Each number is 50 + 10 x the weight over its row's rms, rounded and kept within 0 to 99. Layers, rows and columns count from 0. The size before them is the row's rms in percent of the matrix's.

# layer 7 attention output, 256x256, rms 0.349, rows 0-213, columns 160-191
111:66 59 54 56 29 41 55 30 44 66 38 63 47 31 53 66 49 39 53 63 60 31 33 38 45 35 50 49 39 49 59 58
102:56 55 52 73 65 33 49 53 38 61 42 41 48 50 31 41 66 46 67 50 51 76 58 42 43 32 44 54 36 56 13 56
102:43 63 60 31 60 45 48 46 37 46 43 63 44 71 63 70 45 57 74 49 70 57 37 62 44 64 43 51 67 45 44 52
090:56 50 66 37 47 34 72 33 50 43 58 53 52 40 31 40 51 48 49 41 58 57 31 36 43 66 34 53 48 47 47 52
095:47 43 51 31 48 49 39 59 52 36 51 36 43 51 54 59 44 42 55 49 78 52 57 55 45 39 31 43 48 76 56 39
110:35 38 57 55 60 47 53 66 50 52 39 57 49 58 43 61 56 40 51 49 69 55 32 51 48 44 50 61 52 32 36 60
094:49 54 66 60 43 46 41 32 52 53 57 40 45 46 52 50 55 58 50 58 40 52 18 38 40 63 37 58 42 63 51 45
091:49 46 42 50 39 67 49 60 37 44 51 45 60 56 55 45 57 37 46 43 24 65 39 55 50 27 55 55 62 51 53 53
104:46 51 42 45 38 53 34 36 44 30 50 55 31 48 52 53 59 52 63 62 40 72 34 49 60 33 58 49 51 48 41 64
102:75 58 44 51 35 52 36 49 76 40 66 61 40 61 60 73 42 62 55 40 56 35 30 49 35 46 43 57 30 57 49 52
104:69 40 60 43 37 51 63 46 38 48 69 57 46 42 59 48 54 54 47 71 27 43 44 40 51 39 49 39 28 55 51 49
103:52 56 36 43 45 35 24 43 53 42 54 57 24 38 55 32 53 60 48 57 46 45 28 48 53 31 62 45 48 54 35 49
098:61 46 57 66 44 36 67 31 40 57 30 42 52 40 44 41 45 63 49 38 39 39 42 53 42 70 52 47 47 52 42 44
095:39 57 54 59 52 52 40 42 43 58 54 50 67 42 43 57 46 27 72 49 35 50 50 32 52 68 29 54 55 42 35 52
099:48 35 38 71 53 40 35 52 51 60 67 52 61 51 47 53 38 46 51 51 37 56 58 94 45 45 35 54 37 45 60 59
099:72 51 48 52 63 48 44 58 58 51 53 57 54 54 40 50 64 38 48 35 50 56 48 52 50 54 35 67 63 64 69 49
099:48 60 50 47 53 29 43 59 65 27 54 41 42 42 45 49 45 40 40 67 34 43 58 17 56 57 68 55 48 56 54 62
107:52 52 49 55 51 49 47 66 59 44 51 57 55 54 48 54 43 55 55 46 50 59 55 52 53 45 60 33 51 47 36 57
102:35 51 30 47 52 41 60 36 46 72 55 55 49 52 59 79 42 63 59 40 71 52 64 45 43 54 52 54 46 37 70 59
092:62 50 71 58 57 51 60 50 59 37 34 43 28 37 44 45 46 49 62 45 52 40 60 46 32 70 51 71 57 41 62 62
093:39 60 56 65 32 51 54 39 47 59 48 39 45 20 47 63 63 52 44 47 55 44 42 53 31 47 54 74 46 52 34 62
100:61 50 35 54 46 59 38 66 47 47 59 52 27 50 02 61 57 64 53 42 39 55 54 29 42 69 35 38 44 62 40 42
113:38 52 61 53 50 48 85 34 53 49 36 43 54 41 64 53 42 59 62 47 33 30 46 57 52 53 36 50 55 68 53 62
115:45 54 61 48 40 44 52 53 62 62 41 43 39 51 49 52 56 32 51 51 53 52 49 31 52 48 36 51 48 53 45 54
105:57 43 43 43 61 62 48 58 42 46 49 62 55 45 58 39 52 48 60 50 45 57 47 55 38 61 39 61 45 57 48 38
110:43 30 64 51 41 68 33 48 55 45 70 44 36 72 48 45 41 48 61 54 57 50 49 59 63 49 57 56 50 53 41 63
097:39 61 46 57 61 42 36 40 43 40 35 49 56 33 34 49 60 34 38 73 23 60 46 65 41 47 34 61 34 18 41 60
096:33 59 33 44 50 52 23 62 50 66 53 53 55 53 34 54 38 57 44 44 61 53 48 42 53 55 47 36 58 63 55 57
106:52 60 24 37 59 66 58 56 48 57 64 39 42 40 71 60 48 41 42 57 61 51 41 57 51 39 28 45 53 60 63 39
088:43 59 46 51 34 74 44 58 41 57 71 52 41 52 48 39 38 53 44 58 50 67 59 48 52 71 44 48 56 43 64 46
103:62 53 53 35 43 51 44 50 57 59 53 47 41 54 42 32 48 54 43 56 31 63 51 46 39 36 60 52 61 41 41 55
095:31 58 65 55 52 40 39 45 45 62 63 49 42 62 36 64 47 43 50 69 55 62 58 31 54 54 48 41 55 43 75 40
094:55 50 54 62 53 37 56 38 42 67 73 45 60 34 68 64 38 54 48 52 55 53 46 46 29 51 48 46 54 47 53 54
095:52 42 42 46 36 70 62 66 53 47 55 59 63 66 56 52 48 51 60 56 53 28 30 51 33 58 64 48 45 61 53 34
101:35 38 40 36 48 27 37 62 58 35 43 49 49 47 42 49 26 19 44 41 53 66 30 52 55 58 44 55 57 48 53 58
102:39 49 64 64 35 31 56 70 44 55 62 53 54 46 63 50 64 43 36 59 55 44 40 63 43 66 44 27 43 46 45 57
094:42 40 67 34 63 53 28 54 52 46 50 42 46 54 61 44 68 60 39 46 40 39 49 54 50 43 43 27 39 39 39 48
099:50 37 56 59 67 43 63 34 64 54 22 52 64 60 54 61 46 52 36 59 50 30 54 51 45 44 52 39 36 33 31 50
092:46 50 58 37 28 21 45 19 51 64 36 46 54 65 42 38 47 49 40 31 53 49 47 60 46 60 44 65 37 43 38 55
101:49 44 26 43 52 49 37 61 50 43 56 43 47 35 40 83 50 48 60 22 42 50 47 46 40 39 70 36 54 48 38 59
096:44 48 50 46 55 68 40 63 52 48 49 62 38 38 61 33 59 40 44 63 34 43 67 44 39 35 58 55 48 57 45 62
101:59 38 54 27 43 65 46 47 66 69 62 33 40 51 58 42 43 54 56 30 71 65 16 30 56 52 73 50 37 58 55 59
096:31 43 47 64 61 51 44 60 48 46 62 24 50 52 50 67 47 38 43 70 55 54 62 54 52 58 66 61 35 76 47 44
106:42 50 64 56 50 51 47 42 55 45 48 41 58 79 62 34 41 48 53 44 55 37 41 55 31 60 39 64 42 42 42 49
099:22 43 36 39 29 50 54 53 53 15 29 73 33 52 64 46 34 49 59 57 55 56 66 45 50 43 59 54 55 47 47 40
094:63 73 65 43 46 69 45 55 43 49 65 56 39 49 55 53 55 49 54 44 67 64 59 68 54 58 49 42 45 37 64 53
104:48 59 69 42 70 42 61 69 38 38 43 47 54 36 35 45 42 55 42 45 52 57 38 46 42 61 48 48 52 69 52 64
100:63 49 56 37 44 38 62 59 44 45 43 35 56 61 50 59 34 43 56 51 70 50 53 32 61 58 56 54 52 51 52 41
095:52 34 63 50 62 28 57 32 68 38 56 41 48 29 66 58 47 60 45 46 42 36 62 31 61 80 51 57 49 60 43 58
104:50 31 55 28 53 58 47 45 52 52 62 48 57 48 45 54 53 59 43 51 38 46 43 58 51 46 49 35 57 67 53 51
109:51 49 42 32 41 47 48 43 49 63 31 57 46 50 49 39 41 56 70 55 34 42 59 46 67 61 57 56 55 59 33 55
095:63 56 76 46 63 41 51 40 43 57 61 49 30 42 45 55 61 57 64 48 51 58 56 43 42 51 45 46 45 54 31 56
102:73 52 47 54 61 38 31 52 61 60 74 55 33 68 59 38 62 65 40 60 57 49 55 50 50 59 50 61 49 64 42 48
097:55 57 39 58 51 58 56 52 42 65 49 54 64 57 63 55 51 68 36 47 54 40 57 44 40 59 73 50 36 61 50 46
100:51 61 54 85 40 57 33 32 31 30 52 47 45 63 45 48 51 45 50 38 48 49 61 37 39 43 82 34 40 41 48 49
101:64 47 67 52 38 47 58 53 70 40 62 61 62 72 52 54 32 73 42 49 31 62 32 54 41 38 36 32 43 59 54 52
096:20 54 47 33 53 51 53 62 52 37 50 45 63 39 46 47 50 65 44 56 53 66 49 37 56 41 56 52 64 48 37 43
104:49 40 38 43 53 61 24 43 67 53 48 58 33 40 61 64 52 48 44 52 66 44 46 41 62 50 60 33 45 56 45 49
103:53 49 56 40 49 43 46 49 54 61 34 48 31 46 47 51 54 59 66 65 41 53 61 55 57 41 43 48 59 46 62 51
099:63 54 47 48 34 68 42 48 52 57 57 52 57 49 31 54 44 48 38 47 53 44 59 60 47 44 45 60 58 40 63 44
098:53 55 46 59 65 59 30 59 43 65 64 42 57 54 29 31 63 45 38 50 53 39 69 48 58 47 43 52 46 61 62 38
111:41 52 44 45 50 35 48 43 61 36 39 50 41 53 36 52 38 57 43 42 46 59 48 45 58 56 40 39 48 35 43 40
097:45 51 76 60 37 52 79 51 50 52 69 52 50 44 53 65 44 65 41 48 39 53 33 49 44 41 60 34 65 54 45 37
100:48 39 52 53 27 50 63 45 64 39 37 52 32 50 67 49 62 40 41 39 38 55 69 46 47 52 55 45 29 69 57 47
096:50 46 49 46 41 39 43 51 41 45 39 52 50 59 59 56 70 30 25 46 62 35 37 51 44 70 38 59 64 49 77 42
108:68 57 47 50 30 46 71 36 52 30 40 82 71 33 45 55 67 60 61 59 52 66 50 44 50 45 54 48 58 65 43 50
092:40 30 59 65 44 53 43 61 47 36 46 58 38 45 44 48 61 42 45 73 54 52 53 53 43 33 57 56 64 45 39 52
099:47 50 36 38 52 26 52 47 52 43 34 45 44 39 66 42 66 46 46 63 53 44 68 33 31 59 62 60 60 57 54 45
099:46 58 57 53 83 39 38 50 50 44 50 53 28 29 50 57 60 56 69 48 56 50 61 43 58 36 41 35 60 57 55 55
097:57 33 65 38 57 54 35 44 47 41 78 52 56 48 51 52 65 48 45 55 36 46 65 64 63 44 58 38 46 69 57 58
104:57 44 51 57 46 61 37 49 56 54 47 39 51 19 56 56 69 74 58 49 58 59 45 50 43 36 48 58 44 48 70 53
104:42 55 52 52 57 57 49 50 71 47 47 56 41 55 58 50 74 46 56 45 62 50 46 29 52 43 73 45 46 48 35 52
101:51 38 57 46 50 42 52 50 35 62 45 49 29 42 53 59 67 52 42 53 55 59 57 37 44 58 54 61 38 62 55 55
097:51 71 58 48 43 52 56 50 51 48 66 69 48 58 37 37 51 44 62 58 39 49 62 45 65 52 56 51 40 50 57 39
098:33 61 41 53 37 54 77 57 41 46 44 51 56 47 64 45 45 64 57 54 70 54 61 57 50 30 48 65 39 64 36 43
097:52 61 43 50 47 39 63 62 41 54 40 50 66 47 51 65 50 49 56 80 48 47 42 50 41 27 61 51 30 55 51 52
090:54 75 52 83 37 59 30 77 35 41 45 63 54 48 40 61 44 47 39 51 33 53 50 56 35 36 63 47 52 49 45 32
147:62 34 36 39 53 47 74 35 40 53 45 52 48 44 44 34 43 47 68 56 52 62 56 47 45 55 44 44 57 75 43 54
097:50 49 52 52 46 51 39 55 53 48 46 34 46 48 53 28 66 66 61 55 56 48 43 51 56 45 78 56 50 46 64 42
105:58 30 47 35 51 54 31 49 43 43 51 52 55 67 43 37 36 63 42 49 51 52 40 45 33 50 52 39 59 61 51 54
102:50 49 63 64 39 60 37 43 54 38 42 36 40 63 46 38 56 62 57 41 57 56 48 62 67 34 63 55 49 57 50 46
097:23 49 36 52 48 49 45 55 40 45 56 42 44 54 56 44 63 38 52 51 65 69 49 67 61 56 55 50 39 46 65 50
103:47 53 65 33 68 66 48 35 52 54 43 41 48 66 56 40 44 42 48 40 54 38 48 57 43 43 44 69 55 63 60 41
111:53 46 32 53 47 49 61 46 52 38 66 37 52 52 36 47 41 45 51 44 40 42 52 47 58 26 47 56 47 43 56 41
103:35 42 50 54 64 41 66 51 48 35 52 56 63 50 73 48 53 40 57 61 56 69 49 53 38 47 56 53 32 51 74 38
099:35 48 59 39 50 58 41 52 45 42 51 53 55 37 51 49 51 33 35 62 43 56 41 47 40 52 46 36 42 63 52 46
109:40 47 62 56 62 35 53 44 55 54 61 33 47 56 52 56 55 49 36 38 43 63 65 49 36 47 24 50 35 58 40 63
097:49 42 54 65 70 62 36 60 37 49 42 63 52 63 37 58 45 58 55 36 65 49 58 40 50 49 59 55 52 44 35 48
095:62 47 53 58 46 40 53 52 45 49 41 36 38 37 67 34 48 40 60 57 64 59 43 48 34 40 81 41 51 57 55 71
105:42 49 40 45 22 52 59 31 60 40 64 44 39 36 65 60 41 55 70 70 28 63 63 53 20 36 62 46 62 46 34 59
098:48 49 40 54 40 60 56 54 31 71 75 54 38 47 56 60 35 55 38 46 64 32 51 61 48 45 51 54 65 51 61 29
090:46 57 48 36 74 70 62 58 54 73 44 42 53 59 68 53 45 74 58 54 56 48 49 45 54 64 46 41 29 71 61 55
103:64 34 48 52 51 35 44 35 51 48 31 35 40 44 81 40 62 43 38 58 43 63 52 57 47 54 60 55 51 47 52 65
087:43 49 49 47 49 65 57 48 61 39 54 52 52 53 67 51 51 55 56 44 52 54 31 41 69 53 53 36 46 45 57 42
107:57 50 48 56 60 50 54 45 48 48 46 42 52 52 56 39 54 61 67 60 45 48 42 55 50 49 65 58 44 50 28 42
098:36 42 48 42 55 44 66 57 68 46 54 62 53 44 75 66 46 37 38 52 69 39 49 49 64 42 50 57 45 56 67 45
104:51 36 47 45 48 36 52 61 42 51 57 45 23 49 57 62 50 63 61 27 63 60 61 44 43 32 53 35 50 55 54 47
095:56 60 56 54 51 33 44 53 37 30 68 45 47 43 58 38 54 45 41 34 27 57 53 53 39 61 54 55 57 50 39 50
100:45 53 53 61 48 41 38 50 59 44 52 49 28 54 47 57 32 75 48 66 55 48 41 31 51 56 32 46 58 49 42 34
099:36 35 23 57 42 71 43 41 37 68 50 65 40 64 57 63 63 40 35 49 67 44 75 61 64 57 31 56 58 49 56 66
098:45 58 56 29 48 52 67 37 47 49 31 55 46 39 62 60 45 49 56 69 70 36 53 77 36 58 50 73 47 40 35 45
096:58 41 55 57 58 71 37 45 58 33 57 54 39 58 64 31 41 37 48 61 45 63 62 63 76 48 45 46 49 51 44 39
113:52 42 61 53 29 67 50 52 35 52 39 69 56 28 41 38 43 54 42 57 60 57 30 51 59 47 57 41 43 63 54 23
097:54 54 23 63 62 59 54 45 60 48 54 67 59 44 42 39 60 64 41 62 52 59 37 53 39 47 65 47 59 46 47 56
099:49 54 28 38 60 37 58 44 28 37 44 50 31 58 46 64 62 50 47 58 58 62 58 28 43 36 47 50 52 72 40 50
088:67 54 45 38 71 34 56 48 39 36 59 47 44 27 63 50 59 58 35 45 50 54 46 51 60 53 46 47 38 36 67 64
090:68 33 54 34 39 46 56 37 49 61 62 30 64 61 39 62 54 62 48 55 47 56 48 60 61 50 41 68 49 43 54 46
115:57 40 22 40 60 54 71 46 38 44 80 54 52 62 72 55 34 43 61 64 52 49 73 52 38 40 48 56 38 53 62 50
100:59 69 41 39 55 47 59 60 48 37 57 64 55 53 72 48 52 57 48 46 58 43 65 37 37 37 39 38 39 43 56 65
098:29 63 58 24 56 47 29 50 58 44 58 43 58 40 45 61 57 54 69 43 54 59 59 47 44 72 36 51 45 67 41 28
095:46 31 58 38 60 44 55 54 40 38 42 28 44 66 54 50 51 46 48 52 38 50 27 53 50 64 68 46 63 68 29 45
091:57 33 58 42 58 68 50 46 57 49 34 70 47 68 40 52 33 42 48 59 53 52 54 48 59 17 51 56 52 42 42 54
106:57 45 53 36 45 73 58 37 38 38 56 54 45 46 42 46 67 57 37 49 43 52 49 34 47 55 48 35 57 60 51 41
092:37 34 51 58 46 60 52 35 59 40 62 57 43 52 48 64 50 50 35 64 58 46 48 47 54 51 42 55 33 53 48 62
104:84 41 75 60 43 56 43 55 40 64 65 41 41 27 60 44 42 59 39 44 32 53 49 29 37 48 50 43 29 62 63 46
100:58 25 26 60 37 55 51 75 58 33 42 52 61 63 41 49 44 51 57 22 38 56 43 56 61 49 37 27 59 51 31 51
097:44 47 69 56 39 63 45 67 34 56 37 63 54 44 46 50 51 42 72 43 31 80 46 26 43 41 56 55 51 56 53 28
088:36 36 57 43 56 58 35 71 44 67 50 74 38 60 52 58 27 42 38 47 37 44 24 40 53 43 64 53 43 33 48 48
093:57 54 52 61 48 32 43 53 35 63 40 49 57 46 63 46 31 35 44 45 46 41 41 45 51 53 63 45 44 44 60 50
095:64 42 37 58 50 54 57 32 49 39 61 76 66 41 37 42 35 44 45 40 66 57 41 55 33 44 40 60 54 78 72 51
095:47 48 61 60 39 47 39 51 57 65 40 55 48 50 51 67 64 50 43 46 33 41 45 55 70 47 57 66 49 44 41 60
103:42 45 45 48 48 48 49 56 38 56 57 41 52 73 55 41 60 45 67 55 43 55 43 40 79 59 40 51 61 48 55 55
097:49 69 66 64 41 64 36 46 46 39 49 45 50 50 33 41 54 37 48 48 49 42 52 68 68 59 37 40 60 38 54 34
095:65 50 51 42 61 33 60 66 56 38 70 75 74 42 54 46 59 53 43 41 37 45 56 51 53 33 51 65 51 52 60 41
092:50 53 51 39 59 43 35 48 46 49 40 42 51 61 50 52 50 65 59 49 41 63 38 46 51 75 62 57 32 59 26 50
099:55 51 55 63 66 43 55 27 52 57 59 42 64 53 54 50 52 59 43 67 28 41 56 52 51 60 53 58 61 63 56 47
100:53 59 53 40 44 53 60 39 47 57 32 45 45 48 49 49 41 57 45 36 50 67 56 56 30 39 47 43 54 54 44 37
103:51 35 54 58 44 57 37 38 54 44 38 55 56 49 39 54 45 48 40 61 36 52 43 48 54 60 59 55 51 29 58 60
103:65 57 39 49 47 56 57 51 66 60 43 53 40 60 44 62 36 53 63 42 48 68 51 61 64 55 39 42 47 65 42 51
104:50 50 53 25 48 50 60 46 65 51 47 43 32 44 57 40 50 27 58 80 63 54 39 58 38 50 49 37 50 43 36 58
099:42 47 45 38 49 51 50 43 64 57 54 46 74 58 40 50 34 34 45 40 33 56 47 67 48 62 39 48 55 26 65 41
100:47 27 41 51 48 60 42 58 32 58 48 57 38 60 46 53 46 48 53 58 41 62 55 49 41 65 42 43 51 52 42 49
099:40 62 55 33 45 42 61 53 45 62 54 54 50 51 53 60 20 39 44 51 37 61 51 35 52 58 37 38 36 75 60 66
104:67 51 62 57 61 50 73 57 46 60 42 57 41 69 42 55 41 43 55 59 27 49 65 41 69 50 48 45 32 61 34 51
102:51 39 45 44 37 34 34 47 56 38 58 55 46 79 50 64 47 26 65 55 62 42 31 42 54 54 56 52 36 61 42 38
106:57 53 69 57 37 51 49 52 51 62 53 41 41 42 73 54 47 55 46 50 50 71 57 53 34 40 51 45 56 40 30 48
104:45 45 63 44 26 56 43 60 37 37 47 58 32 65 47 42 65 60 37 61 47 38 43 49 70 46 63 43 44 61 25 46
099:47 53 61 54 56 62 46 50 40 31 51 32 29 47 39 54 45 42 46 51 55 51 34 28 48 59 43 49 35 53 21 39
106:80 54 65 52 28 56 59 60 55 32 51 42 45 41 50 60 42 48 63 42 59 48 61 40 50 55 66 56 43 32 70 54
099:54 42 61 41 71 39 55 57 69 60 49 64 62 27 55 60 64 55 64 45 47 56 58 53 66 41 56 47 53 72 59 59
092:57 48 54 33 49 51 47 52 61 54 70 60 55 70 54 33 49 27 52 36 49 44 48 53 46 56 42 35 41 50 48 46
104:55 67 50 44 37 43 46 42 60 38 48 61 57 58 51 39 44 56 62 53 69 41 48 71 54 45 46 44 42 41 48 62
093:55 61 50 51 68 50 65 43 45 53 31 47 58 62 49 57 57 62 70 54 52 59 49 65 34 45 29 49 53 59 39 62
100:67 59 75 48 40 43 60 61 45 32 56 42 59 29 48 38 60 53 37 37 47 38 54 71 57 53 43 48 55 51 72 58
098:44 53 54 49 57 40 31 48 36 64 37 40 54 73 52 50 53 43 34 64 31 42 61 40 35 43 59 56 53 73 54 44
099:50 75 45 61 42 58 44 64 22 61 51 71 28 60 44 57 71 55 46 50 56 35 39 48 55 49 28 50 40 47 67 68
098:52 50 39 35 23 45 50 41 60 50 54 52 38 57 41 42 42 51 68 46 60 34 58 44 59 60 63 50 58 48 52 52
096:47 36 55 35 42 55 51 40 54 38 51 60 38 44 42 48 56 48 43 56 38 59 33 57 32 59 35 47 35 53 64 57
092:54 46 59 39 54 56 54 64 48 49 44 51 72 31 70 42 42 55 60 44 26 38 45 37 76 37 54 42 36 52 43 50
095:48 53 53 48 24 42 44 55 43 69 58 71 43 51 62 42 42 51 43 26 53 56 40 37 52 40 21 52 64 37 49 49
094:49 27 69 53 44 41 43 67 55 54 87 45 62 56 62 61 75 41 52 53 49 33 71 54 58 46 53 55 46 41 48 52
100:40 47 50 64 61 31 47 52 40 45 19 40 63 48 30 54 56 47 58 39 53 57 63 32 48 56 47 52 39 64 56 62
088:54 53 53 47 36 58 45 60 53 40 66 53 45 44 24 56 57 53 43 69 58 56 58 53 51 55 42 56 60 64 49 42
089:60 49 40 64 57 54 44 46 58 31 29 38 60 55 49 55 44 39 49 36 63 31 33 53 71 48 45 43 55 47 56 35
096:47 50 56 55 74 45 47 34 78 51 45 46 30 43 35 56 47 64 38 38 39 50 50 27 53 44 41 40 25 67 38 57
104:54 53 52 42 39 54 62 52 42 44 47 27 52 33 34 66 50 60 54 40 59 54 38 70 50 42 35 38 58 43 67 48
096:50 49 60 29 32 66 54 61 64 61 53 50 43 58 62 66 24 66 46 39 54 49 50 43 36 61 37 40 66 40 53 57
109:51 57 65 49 57 61 26 58 61 47 59 49 26 54 46 60 42 31 47 50 45 45 56 46 55 48 54 41 58 53 38 47
095:26 53 51 47 40 44 49 42 55 60 48 45 54 64 68 47 49 60 37 54 58 44 50 40 52 64 77 51 45 17 39 45
094:58 68 41 47 42 42 60 58 52 59 45 54 43 42 45 55 55 51 36 42 50 59 41 79 62 68 69 46 51 60 58 42
103:45 57 58 38 47 38 65 52 45 48 42 35 56 43 74 43 57 39 44 55 76 58 61 57 50 59 44 55 46 44 46 51
106:53 57 54 63 65 53 54 43 48 60 59 41 49 53 54 64 42 68 45 27 70 58 43 35 45 46 27 47 48 28 48 52
102:29 44 34 54 63 47 55 53 42 48 52 42 53 50 64 49 42 57 55 53 38 53 51 30 53 58 53 67 42 40 51 47
096:38 56 45 49 53 56 40 56 62 63 43 35 51 48 39 69 61 43 58 39 37 40 73 73 57 36 41 48 47 52 43 63
099:49 66 27 55 34 48 43 40 45 41 57 48 53 26 45 25 37 60 58 54 47 31 44 55 71 47 61 46 54 55 52 64
123:64 57 49 38 46 42 54 47 52 54 58 48 52 52 49 49 45 52 43 35 61 51 63 58 30 42 49 44 43 36 64 20
104:52 30 60 59 60 29 67 52 49 59 44 49 48 43 68 28 41 49 56 55 44 45 51 44 51 30 42 44 54 47 59 40
103:38 56 58 75 32 40 44 62 67 40 52 52 48 50 56 33 54 67 71 60 49 53 64 46 59 39 42 46 48 51 41 51
105:58 60 44 45 47 37 53 63 44 46 32 58 48 53 43 69 66 48 54 46 53 53 35 55 83 49 66 60 57 53 50 52
096:55 52 72 47 51 43 38 52 38 49 39 55 34 74 70 65 57 40 46 49 47 38 53 44 34 32 57 44 48 41 44 50
104:55 39 50 52 84 34 38 55 49 57 60 44 77 64 47 37 50 52 44 38 58 36 37 54 52 48 35 40 58 65 69 51
094:67 40 46 41 54 43 49 41 32 71 41 71 36 62 46 56 45 50 57 37 50 61 55 46 46 51 45 61 47 44 71 56
106:49 38 49 30 61 64 29 65 55 57 31 73 59 43 41 55 35 44 45 40 34 54 50 63 51 39 43 51 43 58 69 41
105:47 40 68 54 40 59 53 60 54 42 47 32 43 43 38 37 53 41 56 35 37 36 56 61 52 52 46 33 31 38 33 55
092:50 64 51 49 54 38 37 40 53 42 52 46 54 55 34 50 45 62 52 62 59 49 62 43 64 53 47 69 60 58 67 63
098:64 54 40 65 58 49 48 57 50 41 49 55 64 62 51 49 54 38 45 57 45 32 61 62 41 68 60 38 44 59 64 74
109:60 54 20 45 50 32 48 54 44 51 49 42 44 54 61 62 79 47 74 71 41 57 31 26 49 48 57 48 50 55 51 63
103:64 63 28 28 37 57 40 62 61 54 36 52 63 31 39 54 76 45 55 54 38 71 40 50 56 42 36 60 52 35 40 47
106:63 38 51 28 32 48 70 40 52 54 72 50 43 39 44 42 28 51 43 45 63 53 43 49 45 58 61 58 53 38 67 43
110:41 44 50 53 52 32 45 38 37 44 50 56 38 34 45 56 57 55 40 30 57 39 73 59 47 49 49 56 44 47 71 61
092:29 44 49 38 59 51 51 48 41 47 57 68 46 56 45 52 54 49 58 37 29 49 49 59 68 51 62 58 75 65 56 56
088:49 47 59 28 51 64 58 45 46 45 37 35 35 57 47 40 55 43 32 43 48 58 61 53 34 22 54 46 50 50 50 54
103:44 51 63 45 61 60 61 59 60 61 50 28 58 50 51 67 55 17 45 47 31 52 46 48 50 30 26 42 45 57 50 67
101:64 52 53 27 71 58 42 57 44 39 42 43 57 46 69 66 24 63 48 30 45 40 58 35 53 45 49 50 43 46 68 48
112:40 49 52 56 64 38 52 62 39 35 66 47 57 38 52 37 42 32 60 55 51 47 70 37 50 46 39 36 61 43 55 39
094:34 64 53 48 42 42 52 54 50 69 54 57 51 43 53 58 41 47 36 64 58 36 52 49 64 62 43 41 62 45 53 44
109:24 67 43 81 53 31 35 61 49 41 45 56 29 39 62 61 46 57 44 60 55 32 53 48 48 55 55 36 62 50 58 45
102:74 44 47 45 68 49 58 36 58 21 50 56 61 38 50 49 37 49 44 51 55 51 53 46 71 38 50 38 27 56 54 76
095:44 51 57 56 50 63 58 53 50 69 57 59 60 60 41 54 39 50 64 43 57 77 40 66 60 31 53 38 50 44 39 46
104:65 54 41 42 44 66 57 53 41 45 59 60 48 45 45 39 43 43 42 47 51 82 44 53 40 57 61 41 63 86 57 46
093:57 78 48 39 35 56 47 54 37 53 61 60 48 57 45 43 54 44 68 40 57 61 60 55 58 42 69 45 50 50 39 45
092:50 50 63 66 68 50 59 56 31 50 62 49 52 37 53 66 72 63 50 51 43 42 44 46 29 74 53 54 48 51 63 47
099:51 43 54 52 41 45 39 45 64 25 60 66 39 52 34 52 33 60 63 62 45 47 43 57 80 64 39 34 60 56 59 48
103:57 67 53 63 44 41 81 42 78 35 38 52 35 54 23 52 35 57 40 42 26 49 45 55 57 52 60 35 44 41 53 50
109:45 55 55 39 50 30 47 42 43 63 31 72 40 36 51 52 58 58 55 43 47 48 35 50 54 50 52 48 44 45 45 39
097:56 50 66 65 53 62 47 58 58 15 58 62 51 55 34 45 39 37 58 49 46 50 39 54 30 51 63 66 47 62 41 41
094:49 45 76 44 62 35 36 52 43 47 78 54 44 69 54 36 38 37 35 51 58 45 65 55 54 51 44 55 52 41 45 48
099:42 43 43 56 76 44 59 45 48 46 60 48 31 65 52 47 45 45 63 40 58 63 32 56 47 59 63 35 73 62 49 53
103:30 53 59 55 58 70 45 51 46 48 65 66 51 62 51 35 55 54 35 65 48 54 44 51 50 54 58 49 42 47 61 49
111:42 59 49 55 21 54 66 53 54 47 29 51 50 48 16 47 33 70 35 64 50 45 20 53 63 47 55 29 43 60 46 51
096:47 53 58 49 70 45 60 82 57 64 61 39 53 43 29 38 29 68 54 53 57 53 41 67 56 45 57 47 64 39 60 50
101:62 36 53 35 51 40 62 45 59 54 54 65 51 41 53 63 42 52 71 32 75 45 48 65 52 28 55 53 43 72 34 31
092:40 36 53 30 45 32 52 50 42 59 57 30 39 27 86 44 47 66 61 59 58 40 50 47 38 47 51 56 33 49 77 42
095:69 52 73 57 57 69 47 72 78 49 55 54 44 49 55 50 41 35 54 45 62 31 54 58 58 63 33 47 68 52 33 47
106:59 44 47 45 32 34 48 30 55 58 59 50 58 68 50 60 61 45 61 55 43 49 47 49 37 29 55 55 68 56 51 61
102:74 34 51 35 46 62 41 74 41 48 40 40 64 42 43 38 40 49 40 48 56 61 51 61 62 67 71 49 58 47 53 75
102:45 57 65 68 52 19 52 56 54 32 37 58 29 37 44 49 53 39 67 52 52 39 58 53 25 41 41 43 53 54 52 66
101:54 56 37 47 65 63 45 37 61 77 34 64 61 51 40 59 63 57 51 54 46 44 50 53 66 63 33 65 47 69 54 57
109:42 48 40 61 55 59 45 45 40 56 43 38 44 62 57 39 46 64 37 42 56 41 50 47 34 44 40 47 60 55 57 41
104:65 45 43 40 52 42 48 52 54 67 51 35 55 53 62 58 57 39 60 55 55 51 49 47 55 41 51 54 44 43 35 45
094:36 59 47 51 41 53 55 17 54 71 52 68 65 55 45 56 66 47 41 57 62 56 42 48 43 43 37 56 37 64 46 53
097:55 59 58 58 58 60 60 72 40 55 47 61 54 38 60 43 69 40 36 72 73 63 50 37 51 62 53 62 63 41 54 53
107:66 52 50 50 67 34 35 62 49 49 71 31 36 59 50 52 55 73 62 51 45 50 52 51 41 46 42 36 53 48 55 48
102:39 57 36 40 56 52 61 49 44 32 67 39 46 47 48 47 49 42 62 61 55 71 46 39 35 54 52 49 49 31 43 34